Weights of a small GPT-style language model, trained from scratch on English Wikipedia: 16 layers, 183M tokens.
Each number is 200 + 40 x the weight over its row's rms, rounded and kept within 0 to 999. Layers, rows and columns count from 0. The size before them is the row's rms in percent of the matrix's.

# up: layer 9 MLP up, 512x256, rms 0.269, rows 136-153, columns 128-255
# down: layer 9 MLP down (transposed), 512x256, rms 0.255, rows 136-153, columns 128-255
# gate: layer 9 MLP gate, 512x256, rms 0.262, rows 137-154, columns 128-255
up136,097,273,166,147,285,233,147,189,227,188,143,187,238,272,149,159,259,156,112,212,193,198,148,216,213,210,224,169,188,187,160,194,229,190,174,223,199,171,170,158,194,156,228,186,142,144,129,243,111,242,201,229,195,182,145,228,201,185,258,238,178,150,231,163,205,268,229,216,180,155,179,200,133,227,238,181,193,280,180,158,243,191,218,306,143,215,205,183,131,152,204,278,259,235,124,235,183,253,207,259,224,222,259,155,184,138,244,182,126,178,187,194,175,194,195,205,165,142,216,173,286,218,199,228,250,176,225,199,285
down136,100,185,234,217,260,171,242,290,239,211,173,237,165,107,253,205,175,190,195,182,227,154,249,190,148,169,214,213,206,179,145,168,185,198,183,215,232,187,249,136,216,231,186,271,229,223,181,238,194,217,252,163,225,213,222,250,248,161,227,155,176,208,202,182,195,235,189,272,226,220,176,187,180,299,158,194,261,237,170,179,110,155,195,218,166,260,211,147,195,264,129,243,144,251,232,191,207,211,256,242,199,263,212,222,221,224,288,233,210,130,229,198,211,194,269,223,239,206,243,236,169,217,224,201,134,184,198,206,173
gate137,109,211,184,241,199,162,189,165,192,249,213,157,151,154,193,164,116,149,161,327,280,130,253,209,270,258,195,231,175,172,203,261,175,158,232,210,157,275,264,170,202,242,255,170,166,170,220,181,202,161,192,218,252,170,225,172,211,223,182,270,165,197,198,224,183,215,207,169,179,198,192,239,208,178,226,130,144,238,235,180,165,194,252,225,226,267,212,211,208,198,185,169,195,194,219,159,181,260,161,251,213,205,208,117,260,222,162,212,198,264,190,269,134,174,224,143,186,218,228,206,223,193,206,179,188,149,159,208,73
up137,105,235,215,201,192,132,272,178,189,180,189,202,156,205,155,163,185,200,138,177,139,271,151,263,262,166,212,228,174,93,178,188,172,193,87,171,242,242,201,271,242,277,152,156,217,163,216,191,171,153,255,236,216,224,159,145,158,165,133,181,128,221,198,228,188,168,209,204,246,183,185,192,233,251,185,237,211,251,209,206,191,155,146,180,202,193,238,201,231,222,189,223,204,233,212,172,186,154,221,145,151,238,145,225,226,241,208,273,231,212,213,196,313,239,172,222,222,119,206,213,223,199,227,261,98,229,183,190,203
down137,103,246,222,272,196,223,246,151,161,170,172,217,271,229,209,187,220,224,164,198,141,255,281,216,183,225,237,288,182,292,192,111,190,169,180,198,245,209,243,190,232,183,155,220,250,189,214,127,244,202,304,183,283,234,157,203,217,173,247,111,205,242,230,241,206,237,232,229,172,176,285,205,199,227,186,199,208,226,179,247,214,125,155,214,217,259,236,197,190,264,137,209,206,216,185,235,205,150,150,118,182,89,189,220,182,141,185,145,202,244,233,181,237,210,178,222,154,196,235,169,170,200,226,131,206,189,264,125,264
gate138,102,173,154,237,204,225,267,276,204,193,159,258,153,172,146,202,224,214,241,192,194,264,225,223,252,159,236,208,187,201,209,191,161,183,152,206,261,198,195,195,188,221,149,228,221,242,191,211,233,228,214,163,233,181,198,193,220,175,243,184,196,159,134,191,284,166,162,266,235,196,211,216,240,270,205,228,164,176,209,233,259,215,250,120,158,209,166,140,179,195,195,194,218,226,209,233,115,121,66,165,217,199,298,219,214,232,235,243,177,170,157,100,171,248,189,192,202,161,230,175,199,209,152,169,174,270,255,217,240
up138,097,269,148,235,240,222,235,218,127,222,200,187,183,170,179,167,239,216,204,181,206,239,221,198,151,206,217,266,200,147,234,152,267,182,183,203,240,226,266,277,126,164,218,171,205,209,193,220,216,228,242,207,155,226,185,212,149,159,181,262,227,236,277,232,197,264,237,244,199,139,218,141,201,137,183,221,226,180,228,204,304,168,220,193,212,319,234,253,173,251,185,177,238,171,276,186,236,219,256,187,229,252,173,227,202,235,216,182,179,180,144,159,120,223,201,183,191,204,126,102,221,249,237,144,134,213,139,237,121
down138,099,238,163,273,230,208,219,263,172,146,169,229,211,163,104,225,145,183,215,201,212,161,159,177,182,208,160,155,223,91,99,184,154,130,212,158,226,222,214,229,226,210,167,157,227,170,263,188,250,210,218,233,204,147,137,227,260,194,161,271,190,274,207,158,204,183,235,156,110,214,218,85,214,224,191,261,202,72,213,197,116,172,222,213,196,253,181,231,231,205,202,165,154,170,196,201,159,235,189,221,199,279,176,192,172,180,178,243,200,251,152,197,203,153,177,181,250,165,167,186,255,219,225,176,219,225,196,149,160
gate139,096,205,171,131,144,202,269,106,209,205,255,188,198,191,197,196,225,210,197,191,214,252,210,207,153,255,228,194,186,210,191,247,216,169,164,226,189,121,209,188,215,194,153,253,172,171,292,276,263,216,197,157,319,227,222,231,230,225,248,197,221,110,190,234,167,109,253,205,217,230,176,161,195,212,166,216,209,270,192,204,190,152,195,214,166,226,212,235,156,223,190,242,173,205,307,272,220,220,192,253,209,234,185,156,174,192,232,169,189,241,202,205,217,219,172,175,284,195,215,166,207,147,194,196,202,278,285,183,237
up139,099,106,164,185,168,215,188,176,147,251,232,131,240,169,195,206,214,200,249,175,168,191,217,122,134,164,123,180,196,214,216,242,225,187,150,189,140,152,272,133,228,226,232,207,165,217,175,293,202,217,249,146,214,252,198,121,208,173,230,182,194,174,229,192,189,118,201,258,234,232,223,92,237,239,252,130,179,155,198,194,247,167,230,267,214,154,128,196,231,151,208,275,169,190,128,266,213,241,215,184,190,230,190,214,251,163,224,237,193,182,257,267,253,284,266,205,219,177,183,213,221,283,201,219,218,247,226,228,167
down139,100,120,171,215,248,225,182,200,94,231,176,207,231,179,193,159,167,213,174,206,218,209,150,260,209,209,172,232,256,177,223,156,210,201,228,162,197,192,158,155,207,189,192,201,226,184,228,202,184,158,143,195,268,227,237,277,204,166,184,257,144,197,197,203,176,145,287,226,234,169,221,204,187,126,185,105,135,146,222,188,208,199,227,225,267,139,215,225,188,186,286,182,211,158,203,264,204,137,207,194,164,210,216,178,172,131,201,193,245,211,180,176,203,203,266,272,152,168,176,222,126,218,225,220,132,215,221,170,250
gate140,100,226,237,210,190,213,227,197,170,167,235,231,215,151,278,201,128,205,230,236,177,212,171,240,196,182,211,157,239,238,198,203,205,191,233,192,270,283,182,183,212,196,212,217,295,183,145,228,163,177,169,224,246,160,224,187,133,128,185,155,176,192,187,242,196,200,192,167,189,201,194,225,171,172,166,236,176,187,175,261,122,144,206,140,222,103,155,173,219,157,184,295,219,180,121,187,321,179,141,153,345,172,186,273,212,194,191,252,168,215,241,232,215,213,133,196,215,200,168,165,164,245,185,141,240,211,168,181,237
up140,100,148,234,160,234,152,176,207,128,196,216,224,253,234,243,243,170,181,198,258,207,206,106,232,162,167,240,211,144,189,225,153,193,257,178,190,193,169,251,162,251,179,272,232,297,229,194,202,184,249,136,213,115,219,213,142,199,218,125,167,184,193,144,214,128,178,223,182,210,206,157,224,214,175,227,77,192,301,145,157,122,221,203,212,218,190,245,194,272,193,226,211,159,211,232,172,210,267,173,226,174,126,271,244,230,182,156,216,217,158,207,172,168,269,136,149,226,222,196,177,224,274,160,192,174,207,173,216,166
down140,098,220,187,203,193,182,143,176,112,194,218,206,184,149,239,135,164,224,210,253,194,195,245,219,198,210,245,233,239,200,149,213,165,201,241,212,204,218,256,216,229,156,203,291,160,175,235,296,268,220,197,143,288,262,185,105,228,236,197,221,188,229,161,167,167,180,250,178,228,239,233,248,216,180,221,268,218,147,207,200,190,240,226,242,242,188,233,198,255,205,244,135,195,132,191,152,160,172,285,220,180,216,148,216,286,146,264,200,187,275,212,174,219,204,183,201,250,217,186,208,218,207,201,131,198,222,241,199,230
gate141,100,219,218,299,223,144,196,239,124,212,189,141,128,164,199,208,133,148,191,174,170,186,268,182,233,240,245,220,131,166,161,211,121,179,219,265,224,170,248,121,182,195,215,161,149,188,225,218,236,226,187,152,244,173,176,165,160,164,165,233,251,212,211,210,209,171,184,169,98,228,241,253,173,260,214,244,144,196,225,162,97,178,197,211,134,196,286,185,225,296,128,215,191,194,189,232,85,274,214,187,159,246,191,189,187,263,209,182,190,217,246,297,172,156,195,246,233,180,160,253,243,268,214,238,165,170,188,221,188
up141,104,206,289,278,214,191,252,142,177,261,279,159,166,263,159,183,179,161,227,201,177,129,181,214,146,193,219,213,186,253,218,200,199,180,214,215,278,203,185,202,129,202,235,168,152,122,244,100,292,176,252,171,188,223,225,220,246,199,173,151,170,184,169,231,179,164,176,122,211,254,147,189,240,219,214,239,199,225,173,173,194,296,177,107,181,193,203,146,188,180,264,123,149,218,194,253,209,184,216,149,117,181,154,268,166,190,209,239,147,116,198,222,218,186,193,200,159,159,253,255,156,213,187,283,194,156,221,224,228
down141,101,188,238,166,180,240,122,266,209,235,165,223,203,247,171,206,260,215,173,244,206,209,207,194,166,330,162,273,237,225,79,183,283,240,263,161,218,180,158,185,191,163,223,104,181,217,190,216,146,154,201,135,160,199,207,207,151,208,268,117,179,197,218,222,145,180,198,208,200,150,236,229,174,215,168,212,246,198,201,206,242,198,198,206,216,175,250,215,163,240,227,110,183,192,240,275,197,209,234,215,195,151,199,225,233,270,265,222,188,241,246,185,191,118,134,191,207,206,194,226,204,257,86,120,161,167,223,218,150
gate142,096,256,168,157,179,136,202,214,186,258,312,173,163,169,222,241,301,204,254,203,247,177,111,163,212,264,195,144,176,261,167,285,236,194,188,226,228,168,249,216,232,179,224,208,235,139,223,224,201,206,212,227,193,214,158,173,241,213,205,143,210,205,174,226,176,228,93,152,282,149,219,206,207,167,163,256,197,186,148,170,161,177,181,208,155,144,220,107,175,230,222,175,198,180,165,258,194,225,172,212,186,210,184,188,231,218,205,179,175,149,164,191,185,160,222,204,202,131,233,185,205,180,191,260,204,145,241,201,192
up142,097,166,269,224,283,206,258,179,182,150,198,120,115,235,175,205,169,219,141,127,258,192,208,236,181,194,197,278,225,220,159,218,236,185,198,178,237,235,183,159,162,227,99,209,216,171,220,95,176,242,226,179,188,181,156,191,203,155,221,247,140,154,190,143,181,181,181,163,221,231,221,249,167,165,189,177,162,148,217,188,236,223,155,157,191,198,186,203,231,130,177,241,188,124,159,230,217,220,187,182,234,249,178,252,171,235,173,253,193,214,225,212,195,228,198,196,203,219,294,243,175,196,279,203,199,184,232,252,203
down142,099,273,124,193,195,130,207,169,229,209,172,232,212,190,163,209,162,156,185,270,150,286,210,203,291,214,169,247,145,244,155,222,187,183,241,239,232,224,176,190,225,146,140,156,239,229,226,205,237,197,180,175,168,187,147,209,288,253,215,157,230,228,127,189,172,178,187,224,169,222,207,273,219,162,211,182,235,153,208,261,148,204,188,227,186,226,300,148,223,197,247,175,203,295,207,170,250,284,125,237,243,221,171,175,145,268,148,203,210,169,138,185,166,246,169,258,229,206,206,275,135,156,255,178,168,149,245,189,128
gate143,100,128,214,184,232,233,178,190,164,187,256,230,147,238,174,283,173,172,192,256,141,206,151,152,158,107,214,246,205,274,135,212,258,228,166,229,209,190,199,215,213,210,144,242,160,163,217,188,219,158,241,172,263,246,172,265,232,203,223,163,206,136,180,175,136,154,237,161,212,176,206,190,140,262,152,131,226,164,217,215,145,247,246,204,194,240,163,157,200,237,179,169,160,176,256,190,181,145,139,134,188,131,232,138,176,245,238,197,182,181,203,176,245,193,282,231,140,273,170,185,137,169,202,208,182,226,159,205,235
up143,098,228,180,169,165,181,204,151,122,212,167,203,227,192,132,239,85,201,151,183,204,244,223,195,222,137,156,227,179,261,149,199,261,189,263,200,211,167,219,270,177,197,184,248,108,183,233,271,118,178,182,253,260,181,246,251,166,181,213,207,308,182,159,221,174,174,165,224,143,181,234,173,212,219,193,232,169,197,171,201,213,236,197,217,163,128,311,194,226,108,163,223,115,246,213,134,212,99,261,103,182,116,181,225,201,220,191,218,183,217,198,211,211,117,200,227,200,265,221,258,208,160,231,220,152,188,159,182,188
down143,100,232,214,141,221,164,232,304,154,194,165,159,167,191,203,166,178,191,180,197,200,162,199,175,125,237,168,188,246,135,231,201,116,187,183,157,180,144,223,150,162,179,250,192,222,165,194,237,162,209,187,150,165,217,150,143,212,219,234,141,154,181,219,166,175,211,206,237,228,144,149,226,167,231,214,217,145,222,137,234,149,202,191,184,209,193,211,189,161,190,226,223,192,145,171,218,129,165,202,195,186,130,189,148,182,223,236,233,108,192,273,235,244,143,154,156,160,194,193,167,196,240,138,228,263,191,138,179,204
gate144,093,258,227,178,258,184,154,167,108,182,214,183,210,198,184,222,235,222,208,226,253,191,237,237,211,147,204,176,250,253,222,206,148,194,224,141,193,198,253,263,181,205,259,149,199,175,180,162,158,251,184,192,194,126,162,184,231,186,219,285,198,186,207,224,157,206,269,230,263,167,216,166,128,184,231,202,185,254,136,159,206,204,292,144,152,240,203,138,203,208,207,203,191,159,260,272,165,152,191,226,217,204,190,217,168,199,195,181,237,253,169,178,235,271,216,186,162,181,180,192,208,220,241,144,209,174,273,162,225
up144,093,174,308,147,191,162,239,162,224,229,231,163,252,228,268,187,230,191,247,227,166,217,241,231,171,283,188,237,242,236,179,179,302,217,217,199,156,147,167,129,135,218,249,266,175,271,195,250,172,166,183,210,222,222,182,270,184,206,163,238,168,93,201,268,147,144,141,210,187,254,107,123,135,137,222,202,255,222,183,182,151,226,144,247,115,191,231,193,193,176,152,179,231,212,183,167,213,253,186,212,193,135,265,209,266,151,230,172,275,224,186,200,230,179,145,174,171,244,227,188,195,276,148,194,221,253,169,191,206
down144,095,206,187,154,281,206,252,181,189,244,259,179,271,200,225,171,164,231,203,229,208,180,226,154,242,200,178,194,274,213,199,230,168,218,214,236,250,250,193,141,205,208,250,242,197,237,176,279,157,241,154,160,194,160,240,210,256,169,167,211,237,176,199,212,217,161,221,223,161,189,212,194,189,223,225,264,216,129,208,171,193,213,293,91,131,160,134,160,217,139,239,214,269,256,214,198,275,227,141,306,196,118,214,209,198,152,150,167,215,260,192,198,179,213,190,258,162,126,251,153,193,169,226,232,252,241,223,204,189
gate145,100,175,281,239,248,145,108,231,150,222,193,182,232,211,175,293,171,185,240,233,164,197,152,211,208,109,197,240,219,195,168,227,245,113,184,200,192,190,255,213,212,246,256,175,196,138,153,143,248,161,198,185,144,190,191,184,202,142,271,229,241,198,261,230,181,163,265,180,246,159,283,221,214,190,253,229,199,220,171,258,260,254,251,148,159,237,185,193,210,235,130,161,223,197,130,236,283,108,146,227,265,181,195,237,200,180,235,242,268,166,189,175,177,173,251,214,179,269,204,154,205,162,236,278,183,177,293,166,210
up145,105,239,114,194,142,207,216,244,177,218,142,252,144,235,269,190,245,180,213,186,203,179,208,111,210,205,180,163,220,171,250,204,228,229,177,141,235,211,187,157,190,223,117,283,217,182,212,163,171,246,200,184,132,147,230,207,181,200,174,164,188,206,126,192,201,268,228,260,135,233,167,218,264,213,173,222,303,182,196,236,178,191,119,272,255,137,172,207,208,196,230,174,161,208,170,229,164,184,186,165,172,89,220,158,201,162,138,207,236,130,118,207,251,223,171,165,174,180,266,193,219,266,186,218,217,174,128,167,174
down145,097,199,293,216,179,128,192,203,211,146,225,212,292,223,178,195,264,188,318,236,162,206,214,177,225,131,272,197,165,173,229,248,236,242,181,214,190,230,203,212,208,189,196,153,176,222,239,173,170,154,244,156,223,266,156,152,171,191,248,224,222,186,179,146,244,167,230,169,195,213,239,174,149,241,254,175,236,175,218,119,207,245,209,170,162,177,188,157,164,238,200,190,287,211,201,221,193,165,258,210,235,184,133,237,261,203,268,213,178,218,157,221,188,179,227,176,222,233,258,219,233,186,219,189,178,227,208,166,206
gate146,101,91,201,126,171,244,199,237,144,234,182,176,179,188,194,220,251,263,224,240,198,246,185,143,189,209,242,201,146,194,184,157,182,201,194,204,251,155,207,169,115,185,181,214,190,225,171,227,196,141,217,196,253,192,172,238,269,259,195,200,166,295,202,185,173,206,141,209,180,191,261,228,208,296,210,229,163,236,144,226,274,189,175,83,217,243,198,185,145,193,169,173,191,232,178,227,220,213,165,211,237,249,156,260,208,203,176,180,178,213,224,191,253,178,207,184,256,232,188,245,204,226,152,217,233,195,190,241,172
up146,099,228,236,161,174,234,203,295,225,258,199,176,264,172,339,173,170,217,183,188,260,259,254,222,234,130,218,296,248,185,258,232,185,154,186,171,140,224,226,140,159,211,241,233,261,176,194,215,209,185,216,209,230,221,194,255,262,253,135,79,153,193,222,180,210,226,178,237,183,196,171,219,174,269,184,186,210,232,233,227,222,176,112,233,226,199,235,231,256,197,234,200,220,271,232,217,214,204,215,236,168,160,130,194,230,177,131,245,277,194,245,167,179,166,184,175,290,226,179,135,198,196,165,189,242,195,188,219,245
down146,100,155,161,247,174,220,193,193,246,156,187,258,223,196,223,245,176,176,222,177,206,205,179,199,232,153,182,258,281,117,233,179,135,222,203,215,194,210,188,152,210,153,184,211,142,197,174,201,192,186,199,165,187,152,212,188,218,152,245,196,132,167,185,191,227,254,171,190,160,136,253,169,147,218,229,243,243,212,167,176,167,153,145,203,198,263,172,162,249,216,201,168,169,128,171,246,262,235,201,261,238,104,241,190,136,141,192,260,210,214,160,153,162,204,179,217,155,167,171,172,189,268,160,213,210,240,201,232,242
gate147,107,199,180,295,211,248,234,175,196,183,214,181,171,192,237,270,226,263,199,151,234,190,193,233,239,250,115,257,176,182,250,192,231,239,191,121,246,226,178,204,262,248,136,243,206,158,209,122,151,306,168,215,226,179,64,162,160,225,190,214,272,166,202,225,164,185,223,165,201,220,202,169,221,239,158,180,260,233,102,212,208,179,127,186,127,243,248,161,219,189,208,179,251,214,144,188,190,178,159,226,314,214,110,215,222,209,173,148,188,149,275,176,226,187,169,193,183,166,213,259,235,224,212,215,253,149,218,207,174
up147,099,303,255,261,152,104,259,229,260,211,197,160,197,199,144,209,187,144,171,166,205,238,222,176,156,190,227,197,262,224,190,177,208,211,213,251,173,208,193,195,168,221,187,171,182,262,205,230,235,130,280,175,193,243,240,255,180,183,254,129,184,170,160,224,184,211,184,230,231,159,264,227,207,169,168,125,108,190,203,134,131,242,233,218,214,203,265,247,125,197,204,149,215,186,230,181,208,237,242,236,120,150,288,159,188,215,119,202,264,184,163,226,180,104,261,205,180,228,197,189,169,182,202,220,194,241,183,182,220
down147,096,116,247,203,187,163,181,198,156,199,267,250,234,117,164,199,215,195,116,191,146,184,204,211,207,183,179,213,119,236,209,172,184,234,158,208,224,185,182,174,151,230,204,199,214,169,262,243,185,176,257,213,167,260,249,175,193,146,150,276,201,158,177,253,202,197,255,131,175,160,238,217,170,246,163,202,171,238,206,210,90,149,243,235,233,260,234,180,182,201,150,204,201,167,163,273,174,215,137,241,157,195,222,160,260,162,209,207,206,232,258,236,210,263,187,216,188,216,160,229,203,209,155,188,175,280,138,160,293
gate148,096,257,287,165,203,210,231,104,151,221,205,228,228,200,229,129,200,135,199,253,162,177,181,231,223,129,189,207,255,239,212,151,202,214,217,202,132,165,150,135,191,159,178,220,215,251,203,164,220,196,205,163,225,216,247,170,133,211,181,208,157,196,187,238,200,242,228,269,207,165,176,213,186,145,244,181,285,168,171,185,279,143,139,240,195,165,220,233,213,215,165,199,134,166,223,252,196,126,293,155,148,188,175,221,119,173,249,192,211,226,163,229,303,204,293,187,178,246,208,218,276,207,212,216,250,124,224,169,165
up148,093,260,235,203,199,146,200,141,192,208,176,152,167,175,234,232,227,167,175,150,236,231,168,219,178,193,124,258,170,235,210,126,194,231,285,183,215,158,203,208,206,160,205,197,148,237,174,165,256,239,281,198,254,270,149,142,285,244,187,252,164,241,158,194,228,163,154,239,197,166,257,199,218,191,203,174,183,218,155,224,213,237,248,140,193,164,246,230,146,199,224,173,190,161,192,232,181,180,225,215,124,146,191,209,258,208,183,221,179,269,198,162,289,249,173,159,209,219,252,219,226,224,224,157,228,146,228,264,207
down148,095,219,163,270,178,192,235,164,289,151,140,252,162,209,182,204,230,168,277,191,198,239,178,196,167,197,155,254,129,123,161,144,196,248,245,254,187,232,201,244,233,187,143,247,197,142,160,175,257,164,245,183,191,213,213,214,172,209,239,177,182,242,269,175,209,223,236,234,237,145,188,230,207,204,251,210,248,258,197,121,146,165,195,202,222,229,206,273,154,169,182,183,179,230,201,207,180,172,235,229,183,193,160,247,188,229,236,232,114,201,189,171,176,236,156,231,153,226,294,121,222,222,253,150,212,175,180,273,204
gate149,102,182,200,229,217,185,133,182,194,201,219,230,226,224,214,232,170,210,249,209,240,169,216,157,205,156,198,201,259,181,169,204,154,178,248,225,199,165,218,201,213,121,149,157,210,132,203,261,244,212,275,295,187,206,240,160,189,190,216,244,207,139,165,189,169,157,303,165,185,199,232,161,182,159,191,159,201,227,195,247,224,192,264,241,238,149,145,192,192,203,237,191,213,159,195,190,188,279,142,196,216,146,310,189,208,197,184,228,219,225,207,238,240,225,191,249,208,218,148,157,184,218,184,307,150,151,181,209,138
up149,097,204,148,112,291,217,118,132,338,239,253,184,220,257,189,182,243,200,267,166,182,253,186,112,222,153,207,223,205,247,178,163,147,235,210,204,217,237,180,249,282,183,201,187,185,156,243,179,210,198,289,236,136,208,151,202,165,209,223,218,145,244,217,183,292,162,197,206,236,167,165,241,223,221,210,165,206,153,215,198,206,214,251,178,146,259,187,210,155,218,163,189,214,205,226,245,232,196,185,246,142,184,205,203,168,141,163,157,279,181,226,225,258,160,198,226,170,218,164,132,154,171,162,217,76,211,287,218,197
down149,101,163,207,132,234,178,174,197,270,226,180,210,221,142,227,190,211,189,230,168,132,170,203,204,196,222,140,166,226,147,180,231,165,190,201,155,238,174,210,190,198,281,203,201,190,130,265,237,166,233,281,188,136,296,204,188,241,249,249,215,171,158,162,255,208,186,190,183,201,209,124,216,344,184,207,213,267,199,185,215,255,178,239,167,169,186,218,233,202,182,227,186,201,198,191,158,193,219,214,173,174,147,143,172,217,187,179,179,197,156,295,159,179,215,198,190,241,150,202,189,175,242,123,111,174,220,228,225,125
gate150,098,160,192,225,235,205,155,245,145,147,247,228,242,196,271,204,208,228,233,224,140,169,265,172,209,233,120,178,166,153,169,197,159,284,214,180,137,229,209,168,159,233,221,216,177,241,160,193,244,141,206,216,178,216,165,236,263,89,136,199,208,185,183,200,238,197,186,210,261,220,218,128,174,136,239,209,184,160,168,219,215,229,242,177,218,196,217,210,200,135,136,245,179,200,253,152,287,204,196,130,239,222,199,175,196,105,222,229,274,137,255,189,207,161,229,147,155,250,176,166,187,229,168,139,106,204,315,216,184
up150,093,245,169,179,270,197,239,212,192,194,151,179,141,137,131,245,175,179,247,177,264,193,197,217,180,187,191,206,152,161,194,178,134,220,175,215,284,237,159,210,162,235,160,148,160,221,258,138,241,236,222,242,240,102,288,186,156,244,255,196,211,146,208,190,210,177,219,204,182,207,214,252,203,268,169,209,200,261,268,117,197,204,177,155,144,219,166,243,234,225,224,221,234,263,191,255,161,231,212,212,207,229,238,266,187,237,164,226,226,184,146,217,243,225,185,242,254,223,140,140,174,242,239,206,205,200,166,204,210
down150,100,184,156,154,180,236,167,167,217,179,182,136,203,268,148,116,150,207,179,217,181,206,250,323,210,150,216,226,165,193,220,190,171,207,235,243,251,146,250,215,172,225,149,174,144,255,148,190,150,234,192,169,212,103,228,179,238,206,254,188,212,193,214,175,212,165,308,221,219,214,249,186,282,169,148,205,224,267,241,185,179,141,125,198,131,200,189,184,216,223,110,224,212,124,194,200,198,158,209,167,162,290,222,192,217,282,195,173,215,254,224,257,245,201,237,184,199,193,153,215,212,156,242,195,144,194,178,168,146
gate151,097,212,243,243,155,205,172,254,242,210,239,240,219,221,182,229,174,245,181,239,218,307,228,196,261,235,283,176,176,179,180,202,194,197,129,249,158,141,212,113,240,215,160,177,252,186,197,297,260,169,168,173,179,205,181,178,163,162,215,166,159,157,179,120,273,172,255,210,218,212,203,207,178,227,171,177,239,217,165,146,197,196,244,139,186,240,179,169,170,208,288,242,198,222,183,180,203,135,213,274,153,150,206,174,210,240,161,191,143,202,262,207,314,227,192,221,186,226,254,226,256,172,222,238,179,157,249,199,193
up151,107,146,236,196,199,251,190,199,262,225,220,200,159,146,259,172,251,199,232,143,258,215,195,145,181,172,194,225,142,234,202,169,202,223,198,228,208,175,262,177,313,206,242,167,263,220,258,211,196,256,157,214,241,220,239,182,213,201,210,211,182,175,164,231,284,211,224,234,172,162,122,240,202,203,164,230,164,235,177,228,257,198,221,172,236,218,179,211,187,298,170,249,208,277,221,126,153,168,175,259,228,196,204,234,118,207,236,201,223,119,164,257,156,181,101,229,196,173,194,189,183,190,197,181,191,175,236,264,266
down151,095,273,204,168,137,198,178,135,157,163,193,165,220,226,166,140,297,195,178,260,192,220,247,210,136,203,189,187,139,220,251,206,183,101,287,199,187,220,195,153,141,258,175,208,174,136,151,229,240,201,170,238,220,140,200,212,132,243,233,214,199,208,249,147,220,164,197,260,165,241,194,195,147,242,277,191,192,217,229,244,177,205,213,229,121,183,243,136,219,164,227,181,191,189,212,196,247,209,231,240,212,206,147,105,287,225,174,176,143,227,141,222,154,187,212,169,263,242,133,210,211,178,231,132,192,228,184,173,217
gate152,104,179,200,148,183,81,163,242,189,246,196,204,229,212,127,219,180,218,227,148,203,229,233,211,231,159,245,153,166,231,186,250,205,204,239,190,235,262,211,254,189,164,265,218,228,160,181,206,222,93,225,169,175,154,193,197,163,192,149,225,123,201,138,208,197,255,215,235,130,194,192,202,198,233,138,273,215,207,224,246,193,170,207,203,162,182,151,263,205,145,136,235,162,243,159,237,201,253,241,138,243,185,276,183,178,220,259,199,266,212,244,312,186,232,191,182,202,187,262,103,189,212,170,284,203,169,204,232,223
up152,103,225,169,234,172,247,221,208,135,177,193,275,134,211,165,217,134,200,186,228,177,168,251,190,219,259,245,208,188,197,211,192,163,230,232,232,211,258,180,230,187,199,182,275,190,206,180,185,151,103,262,163,161,190,137,157,226,294,284,202,210,248,210,87,179,306,219,207,233,142,246,181,162,226,181,185,139,125,105,222,245,241,250,194,155,220,158,264,192,220,109,176,186,187,258,212,182,206,239,189,190,184,174,132,173,123,153,184,230,214,204,254,181,202,208,162,154,162,164,196,151,209,142,255,119,234,197,206,136
down152,099,207,174,226,222,195,213,214,209,239,174,237,229,185,131,185,198,195,256,184,262,160,225,263,243,217,189,192,229,209,291,274,176,210,267,233,140,228,145,288,256,199,206,187,173,224,199,239,270,123,238,205,139,210,243,171,249,205,208,106,209,257,183,176,155,184,250,196,130,200,161,220,207,243,160,170,108,217,193,176,167,208,177,163,198,139,203,163,178,211,231,178,180,221,199,194,142,254,255,270,189,211,239,217,213,126,186,167,218,218,242,241,244,197,116,205,164,198,272,211,217,184,245,235,172,207,206,259,137
gate153,095,156,211,218,206,232,258,215,198,170,219,163,218,227,194,220,168,246,206,242,118,151,199,185,270,241,188,218,182,203,147,244,226,203,125,165,168,255,228,262,318,199,140,202,223,192,254,248,224,196,130,220,198,241,172,181,242,207,194,180,199,163,211,175,260,232,179,212,181,230,235,273,238,224,256,252,148,180,201,173,208,177,187,229,174,227,175,181,236,147,202,195,198,179,163,206,251,189,240,172,183,218,155,275,225,225,180,196,177,187,135,237,175,221,212,237,194,168,282,190,171,175,93,188,217,141,142,182,195
up153,098,221,234,176,108,140,238,224,169,256,184,156,192,204,190,181,210,195,162,221,157,173,203,168,187,152,247,216,284,208,214,221,203,228,211,158,192,187,173,228,151,225,159,146,271,240,271,216,253,179,159,197,84,220,147,176,184,154,201,252,195,194,251,227,167,278,195,242,209,213,260,242,217,99,196,253,227,182,224,173,210,156,102,238,178,193,188,214,206,211,196,209,214,181,206,151,209,223,241,230,177,161,219,162,181,121,179,250,197,286,216,167,171,220,236,223,218,240,234,142,173,180,164,281,165,143,207,212,189
down153,104,208,184,223,161,199,273,271,166,185,202,223,172,171,213,161,132,177,207,254,239,291,162,176,261,200,238,226,216,167,203,217,166,212,254,204,136,165,182,254,164,161,182,180,187,278,179,185,307,187,230,255,238,207,194,236,261,202,184,298,192,234,214,130,229,204,243,254,313,229,189,240,172,204,250,193,183,159,143,189,203,158,169,236,173,212,194,195,169,267,189,120,227,192,219,195,214,87,156,206,198,208,213,283,195,160,217,200,147,178,205,283,172,216,196,170,256,193,255,191,170,245,129,202,187,221,252,176,186
gate154,100,105,179,184,242,179,243,235,208,186,176,225,222,202,184,204,225,179,257,127,158,213,232,233,151,253,180,213,168,254,303,269,240,204,182,182,209,201,261,168,237,191,195,271,212,152,250,180,200,148,170,215,227,140,248,191,230,221,216,187,277,190,203,186,240,151,224,184,176,213,210,216,278,186,230,199,178,252,198,177,196,173,226,202,205,255,330,155,183,144,275,219,248,235,191,256,207,192,159,279,194,195,226,146,237,247,139,147,188,233,195,154,208,205,184,162,255,298,189,196,231,171,200,150,230,235,93,154,219